{
  "num_hidden_layers": 10,
  "hidden_size": 128,
  "num_attention_heads": 4,
  "num_key_value_heads": 4,
  "head_dim": 32,
  "intermediate_size": 320,
  "vocab_size": 3479,
  "hidden_act": "swiglu",
  "norm": "rmsnorm",
  "norm_place": "pre",
  "norm_eps": 1e-05,
  "positions": "rope",
  "rope_theta": 10000.0,
  "rope_fraction": 1.0,
  "qk_norm": false,
  "attn_scale": 0.177,
  "bias": "none",
  "tie_word_embeddings": true,
  "parallel_block": false,
  "init": "normal",
  "init_std_qkv": 0.041,
  "init_std_o": 0.051,
  "init_std_up": 0.0587,
  "init_std_down": 0.0587,
  "init_mimetic": 0.5,
  "optimizer": "muon_hyperball",
  "learning_rate": 0.00633,
  "beta1": 0.95,
  "weight_decay": 0.0,
  "lr_head": 0.00677,
  "max_grad_norm": 1.0,
  "warmup_steps": 200,
  "schedule": "wsd",
  "decay_fraction": 1.0,
  "decay_shape": "sqrt",
  "final_lr_fraction": 0.0,
  "batch_tokens": 16384,
  "max_seq_len": 128,
  "doc_mask": false,
  "train_tokens": 132400000,
  "max_steps": 8082,
  "dataset": "wikipedia_en"
}
Each number is 500 + 40 x the weight over its row's rms, rounded and kept within 0 to 999. Layers, rows and columns count from 0. Numbers have three digits each. The size before them is the row's rms in percent of the matrix's.

# gate: layer 7 MLP gate, 320x128, rms 0.0587, rows 33-57, columns 96-127
# up: layer 7 MLP up, 320x128, rms 0.0583, rows 33-56, columns 96-127
# down: layer 7 MLP down (transposed), 320x128, rms 0.0588, rows 33-56, columns 96-127
gate33 103:472537510532503504524493506491483434537487540416501431451525537633562492551528504572437486474507
up33 092:453481569550477550514463545398500439460506519468520489496461491439481440477553525468443550460465
down33 098:504553457406466584454501492536531487528501458481503509497473504496411505483486573515543441510524
gate34 102:466532501493530407521478523458493542429492433516495439593475414591573524454493478519493470539499
up34 101:427428450488510459501516476494521526528543479422484460505452484504438526473503487512540488461520
down34 101:496508520544561508532565403519478492573502522553455513601480468525471505460430501495492452546477
gate35 095:500503544502496533423482526474461461537508480548484479441535491492486570398445485475449541505556
up35 099:510487470510487467476490509436501525470497507450479475497526490497503543513548511531493519477583
down35 102:442450453502484465497497509598574456474532505502576453474522512459478564508517530438491575547464
gate36 096:441552499476448545555481453527463457495419519459418498475502498514535463562474423526531496535458
up36 102:489551513570533507552544515487452512545521600520531579503479471466377429496549524529486487442517
down36 101:497510480509487478496457482465481499426444514544501562513516452428480477496524468497442549418386
gate37 100:486513524532432496508575449434499501545529485540483475480504440505428404457509588454485472503556
up37 102:480453439533457414493512525478501411516465523467448438521533535444535586514481561509539484502468
down37 105:464597506539461492518455524486498511463520524509517480556560489516514447492465543519510498443466
gate38 104:469487475478547446560422476510498561564417492522477457509445475506437509535495442499436478544589
up38 100:501531547594517471550517412507437483495473460517518488420560566480463455416562474562531454447520
down38 106:428532534555526434503471471471539524515447469470494468453469484461545461624519440471491535523550
gate39 103:488475497537572517485534454521526429509457477589512479529504506534518577517476501421534509538439
up39 102:472549453513495492550486479519537453497589441512485519550403488515479511479540487491491532514510
down39 096:503516495476553555532481553523516515489535493544463442495511494508547516509444441538509508495510
gate40 106:502482507424560553514435523547497512509512520490543508599477499459523552517501558535554559519533
up40 106:489508479507496467544442468533432527485506504473567450517548551498498550503546441486415503528461
down40 106:485416493542532563459463511483534432495553492509442437458547522565497421479486482548515544441544
gate41 094:500572555528490436476507478543540469521537555511507493420528484526541519589580528496504524484565
up41 103:534534391471515535420463538528463509500388572566500480478506527512566475515610468492531490429547
down41 098:538512495522489560488455446508421480581481491541532494528546482474486496542553504506450483473576
gate42 098:496512456518456448482473490427485597569519578525442537449464582479512530579466446495485467501470
up42 095:489462429560524545519574463554582513472519427540526475536463428442487495504445524508513466479431
down42 097:438444417519520508533485525537509536508424479542472545542502398473385385576481478513510503443457
gate43 095:518514559435567618512604542475461464486602485463523565567481499517555498502474528502484534519474
up43 092:494497514550556493444497525485499579486470496550482450478493481416480448498523509525502539448408
down43 095:574506492526467428572479496483485507519530484444517567564446496560502520525480484448494450523586
gate44 097:504450510419536510492509488459450472512492546504468436468489553456522480474521490562539569418496
up44 101:539439485508501463489485465437442511429509513474486464532602468454527515441559510479506548529470
down44 097:422491546512521471475531484522526467533472492477499506457436493595503428472501494525499487570610
gate45 099:433523549434508519511535399568485498525462499496476511447511455564430443542482483518483397498459
up45 098:489546393477510432515554423529462445545443465506570455496471491432489563487544488492516561529489
down45 092:601423491578522513510410580467520496536511568456545516481514489472434481457476523529417508453543
gate46 106:490470487495462498431496513429567533441457553504495524465512489506403521456530480552454432459465
up46 106:465531548455472499509441494528451437395505473439509508474459550512502522535500519563480461528526
down46 100:516565524494575570508509471565491464477467480472506523551476506468487426533491484439495515510536
gate47 097:502546566461512499542495508471460596469491494508445512567464511508457528508516548496458492495482
up47 101:519537516467526504550470557490535493545498433422460560492505449514601491513486491497454551485484
down47 099:481481492495500483451457619579598437520529507419577486512501470508475545498458589481503475468446
gate48 089:427497454478470538458495571512499506544464526513521540457501498432529468503456479469489552515487
up48 098:520503422508483487549500560510559508476575509527488519478512489515504575461411554543599471466470
down48 089:467460417467522443498560519439530531454518506578564502515460459441568529478426517470451439507452
gate49 106:519542437500525491493485471470523564474523445448460532532437466494426520561465565474541522498550
up49 103:509487528514528571512460489521493499538471484529460508508466505495523527486533460455554510485414
down49 097:517480517502444492453456479486501470490482490450531546530451500471477500471525602481438513490466
gate50 112:474530540491438502517440457511445542421540436549482462609472495465432419535512502475478530486508
up50 111:558491403522474499474419521448518471451434497437553488505510478513505468468525517480532482549523
down50 115:517548507494531511541475549531559596526465547482534527485468587545523481518542481455512477510548
gate51 096:427459412455528511406458519499516496555463546532563502502490586510485503564494516508465443455495
up51 091:469555441525499441466505511465547491510510570488553513540557458476405579515425554495435468510543
down51 095:529527508438484554551512512541537538555527463487483417515523515491558515522545535505528471516650
gate52 096:499489510398445473491481508512502441498502524517425541491538475501473563556509468475498480481489
up52 097:521484456441492494423541541461453578480464479485496484427435476499416511500538537530584447471546
down52 096:482409513508478486529477443515466498503500552519455536520509532579571499549499615493553482459492
gate53 098:466537524541546547546509455546459519474488510445497474527438534523474504518480478461483439484445
up53 106:512493480559527457508533515488587546568411470489386492567478562525489525466498453454522468505527
down53 099:471387552492485447491501543534519429439426464503517506485431470492464484472501508485448516518559
gate54 096:523524499464503534510480505511386482478513499526504457455524457553534507517430479549537490498553
up54 095:531490524455444467485516536472489481442549526482509511487502532461522495541508474518464417478431
down54 099:482481566554589492521525508575480550548471481497486494490487453526530502505463446503490518484494
gate55 098:456372507421442489421452498558604531501461453480485530519491511578523511404506510554508475480484
up55 098:495498473499553522530505502476466478544459473556479528529511523428466515496538567470502484531365
down55 097:477533545453544506487498530545492477521547532458478481454469540448497466541449574479477508520515
gate56 094:438528472536546471485534490487546373573428499429528392444475546485519525534517489455546443570479
up56 096:464472481534519479417491543479588442494502445457502484463440510431534571460530493427526473549465
down56 094:463529472508529499476479487441512527529535519493549531488419533509475418511497508508501494480556
gate57 099:473496458518506555458489468440438449532507551530476468516477513505486509505506461443525488498507